config.yaml
num_hidden_layers: 10
hidden_size: 320
num_attention_heads: 10
num_key_value_heads: 10
head_dim: 32
intermediate_size: 640
vocab_size: 2048
hidden_act: "swiglu"
norm: "rmsnorm"
norm_place: "pre"
norm_eps: 1e-05
positions: "rope"
rope_theta: 10000.0
rope_fraction: 1.0
qk_norm: false
attn_scale: 0.177
bias: "none"
tie_word_embeddings: false
parallel_block: false
init: "uniform"
init_std_qkv: 0.0233
init_std_o: 0.00521
init_std_up: 0.0233
init_std_down: 0.00369
init_out_by_depth: true
optimizer: "muon_variant"
learning_rate: 0.0158
beta1: 0.9
weight_decay: 0.0075
lr_head: 0.00359
max_grad_norm: 0.5
warmup_steps: 200
schedule: "wsd"
decay_fraction: 0.46
decay_shape: "linear"
final_lr_fraction: 0.02
batch_tokens: 16384
max_seq_len: 512
doc_mask: true
train_tokens: 183800000
max_steps: 11219
dataset: "wikipedia_en"
Each number is 500 + 50 x the weight over its row's rms, rounded and kept within 0 to 999. Layers, rows and columns count from 0. Numbers have three digits each. The size before them is the row's rms in percent of the matrix's.

# layer 5 MLP down (transposed), 640x320, rms 0.125, rows 413-476, columns 32-63
104:516487552451609532555479494585486552479471514493604512386358537499480439440485554507482550536488
093:494465532533545618542525531532524477423504526461470462477464455579513471529525515470415475540477
099:509399479508463481490460514461531497445505495408483457467489413502486428471507478536505498519535
101:624474553473507522502432475563509452537488450523519482507565562474489554496529538509586399474386
097:472501360593493571471497520518538501487524556511493497473613494504575549496452503499496552465491
097:483517530406532489488523512553487438419569555449537594456504590502489546517459484491537550541516
100:500545578542547583505519457476509523545469551418434506500520422553553421537514449481498443514550
100:498582475520489454432547492467501474561565511565582516464461512575524479510350472529446487472517
099:497512467512540530468581538459511487419537416472519510454548442453492510522567555489503568558527
093:462573505462473490579532440506525539480518515439539429491539483596570459577525471409516428464535
102:485565439494515590475537445499425517478517500500556542501454494607475468544498518425535451515540
094:572531506507535505491526462467515457510406523536460456536500475534525490494460466398582507466475
096:483460435421512494449423511470508467494486496459507423489476472507476474452532440402482425509454
101:502483546463442454440492555567551527463564580542443560547500371562505476498468555462475498591484
082:535559475451481513603516560455556501538412439461488457553516498564445458496492584506500435448464
106:460446456463508466492495483562540482497450539374544554462524514539521505532498486508579350557576
095:507515420546483471542462493544479496528526456503507513405462473432506379528596506463477474477548
105:462446489517497596441509422498459512481444520452519557425458457491463577495620582474573408600464
112:512556478435458530404496408590444536441516486542437504546499474574493596501496540504461519376471
103:514468408435491475437487455524509447490477477489481474504532445431520435493521494437560425540484
095:530580480471544459472485422475365479564471547477509430450543484433515428449539502499475518534612
097:529500488507403598398515512482546491510426570501456445438483537525498499504432500535564460520602
102:484511434506513482554439478501533555471428510460490510504464451496539477482484543617502519533475
103:573481540567367521646486575452490460488572467493470535432546535549511441528467512495566558571515
107:470527427506532533466509487549536473525438478533577440457508558498502436469416487520481511544507
099:581419395511452571560586551519542535497430528415501431512445447469547553553513532567559515444516
098:464458500462523521428488575436486553471444503502419419538499469379489434579469540473460499559440
107:508543529473479440510545581427478506435501507393491477559496537375512550500358464493469506602548
099:481517425479490537430509523602463548515471476412476494519514499524485550468511529526467475444527
101:497490538514532578519469538532494468510566405427463439428475433420541494534487550539550534486523
105:562515444470510515548521416416505531448450515586452529504480427461481512500576526478534524552466
120:504417532519561485442498539446473520485500414488510451524540485494536533532450487527454494462554
106:491513461497495545561518400568516562529421422482569581539522562508453532534489464537494602560557
096:502465476516455476484508475489555498521500545489491454422555505547512569495530487531622555568457
097:496619484519571469497514464439508509563649374507474482486529525565442481557514471456467496499441
096:525544453449498482623557462509413501547485545480478541505570450544540484525503483578585493437396
104:516533453565468528551526477499560517454562483498540434472494526510481498521491606514501483456516
094:510494630528540486502471516481431489535518498442536465518481446521468445476588528600564476489541
096:484511459422541475562565520473489544500495498551378453483491541477531459585366516493467449535508
100:547498549533413540557468474441590567460480589433516452418539526536415483528490479498497447468566
095:544502527512451466434535525518539517516487519402558437479519520472467517499591393488529582564565
090:532480528495551595472515491530450482470460437532433545552607533516561500471598536511418484505485
096:521504482531568482500460392534540434432512488461476374529582496540513421554412515430473553455487
103:496495584587483495454422452635536615511510523458489513436464436530511575497669513483543464509452
100:577419581455530455527484558469524561458509449438539407454413533494429496548432494522498473567550
093:434632480570473485476482526582520608579537471507562541521509554569495468499577474468560562381566
100:501493616420559525469507546529466521471525519535560439517592527603523445500500500498489460470492
096:545449614516543433509486505423511490545527531512496545519521500439471440453472524544487582577476
103:421505598454493530395485489504439499497493507469379611567549465526554486452446581560469400560444
098:472572493497524435410571525450603544532508504518510494611541531496496545588493521546513591484521
099:469533422543488465472456525447464526467509541595488451554557504491456486483489523540538446526433
099:462557545475502489524547518498516510436364459585507456449497555460472543500489510527515491550534
096:452480575446434499521496464543566510422477565404581561543519497547579517529479443589489458393504
094:529488513417536451486564522420531524506606492537544575520499571416485421522452597442432469479516
105:521491522519476527554604535523440403474509460473528502533436509538490525510433492524554564491544
106:503468448459516511568564585447474523432552528536473484467501606535530566510522470501421518468488
091:431542576514540462516491528463457461473488535393581486486569436487491438472493554476434465546561
107:427483501431558547473504541515450492455460511423491499476465460535493500550552562526575584447613
105:504532406473551562517406352530495517542496514597517553576527468331508570531520517513380467493498
100:420510524480521483460481571466437442517490487528502476443514530554501507523494507440489544505389
087:528425569562508492374503528480622583431444402456550439488450470532536466455442509412531432486558
107:568561420541420524456559510483490460421514571462551481476583528487447460461576488471475456436516
100:486506488461569491550460576539544439486508451538513495468517518508582507531574494499494480516458
104:479502497508545463435494503472584471581549501412544546413462596539532543519434528524443483555595
# layer 5 MLP gate, 640x320, rms 0.265, rows 414-477, columns 32-63
095:483431555537490491470500521604499512524576483486469581496482483529531575444565546512423505509505
097:394571511473448615448589517432447518505538441478446443454565441481516566556489479466538500485489
094:584601425561414558565501573457500575478512441510538574541479503542560500570448468462512512514484
097:519478473484525466480423533491521454587442483500544554521503484472515493493544438499483501529519
089:426448454510464536445422443456489508469402437535487440429498483500489461555509486554562437559502
093:513424484471511498525577506511507502590521513556466529549438409489492419551541538405577564521369
105:440535434466600524457536523528445504467541477471531527476575510567402462510575529579571491507433
102:428500449456499494440494449498404537528515457488581484446513495558519548516566487520415426588508
094:479575485551415532499412514486520453488472470483483597436485443548446478581548481512441457464523
110:427484541598441466445469472449497463516487510507513481437548475532515536448432528578487493519452
085:609482451461514481428557575463447566531491515477454515481446509465523581472551441424501391592429
097:492587537454563421478539549560451537495504446508489432515504505471522503420519630438400481552509
103:398549578465474479533475513468544510525491530505504414432496452524582511508466432474460526433514
079:464447496504540493440488580559497511508411498484466553539550519482505502554573511452560459485462
112:518514509521534432523519543611498484463410445565452578618492394526528503596500509399467549482452
099:527517436464471579510491602595456503511514516513495424511502496474530406478581473517581520529433
107:475515405547482468464465542497445538457496486417483530484518443507490462557441473488483490469493
108:461566530483537480419462482452466599466510513584600536475435431477470374521529512465479506440462
106:469503424473445551572522452558505536521552500492453447522454430470550442493481492490505473530470
095:515525572448493503507516461530409494476553550508535620492492540570534537489492446564550459490463
107:466447524489518558471469546570487570536526498501475353493473420564542497521641464487589475496481
106:543513535493556511488456489491463563494537494497512598472535461518543465450413532511495520495442
104:482518613521457562520470524464426508534458461583521546502612479444483491539517512525386580485554
106:522495512504560560571509478516548469402503490517504507479548525524528419446466509541561499515397
098:572529504434448513531530521507556547442472513464432473563484443576555490444496465613506430510472
102:468509516499491502541493674510536489560495512568538461506471595482425475532491522528569516497496
105:438500502532505447373451503458514534497477499443498532534607513458450552508562569527466494580573
094:421443584531530504456525500529497567552472526642468485451442411393486415556599589510450446526525
099:518448499520579481457433496425490454435515571443490505514516456512489572547554440472395524425474
104:545470422533517480479548496530562408464534616451553597474519598449643426523480579504614509475561
100:451573522430464580427507546517448581467459532519530484506502502470501487440495450502485474529564
103:500533431530537479502491514498552479503419393504550477498547535509456501537521401448479426523520
090:598558537475446418528490583497526446581506439442504454535530508510521501501482504449555537434394
086:598428531484547561412474492487505518593527420513537500508466516603499567482480493459461500476436
093:565482508434467521480488475483459462569439516503581505541480455525434424467595441494490447469429
096:531455547531558450402492524463514526502576453501457509563396484549459479483474507426510536603554
096:495494529554463515522537439519421561509571482412597454420469513534478481441513468560517510507517
100:535529591515446526491540475472416553461471584512550546504564483452504456477565508588456484479421
104:470441409500541423485543504574440546525441594486477510516505465455585488512459432521497473547533
091:415503519528477552434488456465551470465416476463507498471443506523414485515552508454595431547456
093:485574524433486467587528571477469408506518495445460441557486568435429569475526545532401618466556
095:476600522541548554535424539429513503480496577525509484485528518542575543503475615492455436463515
103:511446493475522436528495497578486467421439525425493551561480462509489468450496513472440446517570
100:498561503514559525527436452464399572527493555501539522477461482418549432535558526477522548477493
092:469454440498464514448400514578485550549529493540545425506520604512611511466504425447462530578466
091:511481449395516511520512572482519555474424444498522504492488392541526392512430410420590471464487
098:535448431536581542395588464467460578512445429521459503532498448447553416556529511507490524425560
118:556457494524395530468482484453440513535497511513502581435530494513574512471572530469559432533485
100:479442500475594411450483494538425476406571503565478470490512458532455517502488487536530587470495
099:385557383595589504469487453457559476539447491547506493558646502514468554455510560533587574537378
109:421561518503429505499486460491449477518529494520622468445397562545453540621394468489472471407564
093:557509469535497486433567436555468480528500395460486476518535523370431572502427561535485500554468
098:442603490429520510564560534512494571455459606495496623485477427482495538470490552447522631472542
104:506541501499507509491457462480455633520456490479524503494491538443504585479489536493471486508528
100:440437527503483624478421526487402505582504444503542425551518527496447445552510469499552500527512
090:530492547521497395465606340473559520454511521440557505503445492498475454548534535499378544496424
112:467469424487561475505448486555521430482584523526424465583442579527476489446559525541545503444403
101:446563433486463526479596531587525527431463487440449515534493530501539422511488594540544524418433
100:468576495493385535444470587572437520540454393480498549558543455455474550444510426507516449505544
083:532423605571584488563459601488463496469565516480507532520537508557564454557427448459452460425514
110:466474517486514501387465500462479446480411471503444505539580462487555493440576619520469448466481
100:602454450435530464459540518492476602530432503438459529594500541489441520565489426542570451486506
110:442424544506446497434451569527467426477551468463633516506464564512607563502475455528502481465596
099:477500404546500502450526454542429528480621447486553554496575538591510488556539512431489569542560
# layer 5 MLP up, 640x320, rms 0.255, rows 414-477, columns 32-63
093:484446499481453499490429478553571389526451500478475553514452437498456530541469472457562511489478
103:432557593567528469529416474457451465481598442494523437476435440471498491461522560585538547558563
094:427539453580502501530499465577476524480477482497568540434478486523429587475488471488514474541579
091:536437534534657542463419515439506546439531365436383440520414510517440493609476547544512529511500
094:647459476425492647527499502580570495480550462430468513480544452531541513567438544437507545478465
095:539434564534442512502430501555463520524550526537473573433647484536565535547580503448528539548477
101:505497575455448528564516522509479514435543551541573460488470513404494499462474538525399548431441
105:429539573489550518546571492510548414458513418492518576471527525520482490486390444470514559470562
091:490482649492472477449480522495492537478529501557563475477560556540522510531535479515488469567532
107:523508652562456554524437459589518469517459508469453433488657487545489533553587497545376530552471
094:508481563470486454427511523440455518554548517570505560518460610426471588496562371451429562479480
096:536563467572500500465433421492491570436583473466561583484467567435543516538572502566474489547534
099:546413410521452567450516425535455511422533614532483433531561461556538440553565553497500435536553
086:519448491540528505485460523493439502440459511526505457551530504509500459451453436471416485540441
106:551612384470477388461501538635629502544541521518478468537470354557487526503533570508477480472572
096:457461515538475456526460535550442533541484457473486600479483558422447460512503460470512556449483
110:464491547451413560474544609483546485467499563568597489477568563523442379442604496441523473504487
099:507425462482497470437503508538485513484498549508473440486598483508381499516534514507571572596566
102:566494447548471469527537522545508496551560506532390502525453525548508437459451532408582424577577
098:549439441519428449487505526529434564487434571475490547563485529489446554523496480452455505461530
095:501533475486529458477554527541456553559387543489508549449535455494537486517419487618430460479570
105:483397526513485462433461526453496509459518496497477467491510556529539470509497491626490533568495
110:550441481503576567539485507487515420437485449469465543495557488617468519487484474555542449534517
104:584529520494410500587546548546418478468568429548576490510574481504551463413484568508540520513494
110:529464565540429497429397578479544488567526529524596429516493428539459432532483426574510447453523
101:496558412450471433492532517418556501507524531454541481526440539485451477516479451506444457474446
102:388553423550471451394486483580514470468461459442505407608586473497527538526479411485511465551482
099:506414487472441537612479501503494524508368536429507494530457533560516516413384452522600508440505
098:413501455557538484474416434454506448458535471468375531536517488534432507426459571470488460468517
101:453472547474534487454518514427516559541474505521491457490462583507447544490451559529488499495555
106:507385475555580511484522416473521441468508545519486504462478556527482537539518580435523468490563
100:536486438503519458526438496418508525476424478597486612479494499446522460420510481549557506549452
087:464493542526557515546486580450498518535464465514520466456500434493521493550445515478503458470495
083:509434472479555479510560481530491515536547476460553501481472515473410650531541474560502530615456
089:542528427549480523533570556490526507437526540500583498432511561505428520531539537489545509503493
100:474503514485472481542519444489523453461457498495556573572512489470430488539393475529491477476540
095:544492568425402539504511569519545523497521534457519542524504584377477463614488585537487496538504
100:393477531465410436457451477530510468541507570532458498413609383442437544490614489494526558570454
097:486521542549478574465407628504411545417538499539528521505479554509464426447411449427427526443545
097:428414477514482576509458439448584514514482498433402525550503518525467469515525513402560475533441
099:492513474543470474501522438489541436431528517464489458440476406619572562500449491507512538521552
099:492511525525490424521395431522566416544435386491556558408530415553428547469590486537557541478516
110:462534500527504463432468451467520458511489564473544533545463460532519421590473502440504573483439
099:532526552501531522521564550537523502511437483391479474463441514498478540426386480454482546488537
088:464532512447513520524447528526486494504517526529509455549546456545439479579530526507466533545570
091:557465514459529551461467487565525538443515493514445450526520520531494370446591408445514505524499
094:460470454481412441587379493564451474500575433531530444431533547548515495474493474566422489410498
108:478475506523533464467555539447511500459466534540441405520510463556530530401534442527553385461529
098:505590509627452492499470532512564444415501445419454517461507433402437535502529443430509519476493
098:476562380535415535570532634481537557438568486455469483451550432558370514515575565439551471456451
110:529445457466580515526508454486519561449488502491481531490474530574494549504430560481558471535498
089:515553528439472498572545519439509539516416504438496528580518470478518494580539525539471535522522
102:488517571545624566527508532390481565538457693407462495509426529512461436496510480437536527502574
109:538539478482519442460526497510509491529466428492477555535550539503488451546516527517467437439481
104:481464559497454413523575547541507482513509508560488482557481502538486431522574553463485560485496
088:484477468529506491489540509559497566433465458449512454489674430540373578554480481478482462456410
108:400454459440510433508561454373530400540466543431511534493517554418489554558483452439513412474459
103:543524482446487544487536420495528379491449526524571589441518468587540571437550489523501459497592
102:459486515465464459531569526464553474537512546473536515450472428561461540597517521476489511548458
067:527503446496480611397521510465519527530438441515503479537416447443507520440499598472491476517475
106:534558513512435574551532527541445479469571429548662485446587536432530465509469464548553564539527
101:517490492543416496518408480392475509553592510502419581488489436581534537484520486448448493484486
105:449451530488467488499498436493425534491475494514431497532430516424545558523432425457440551479511
104:437478489531462452496502505508502498546532540559427472517522527558447549494410399487500567557504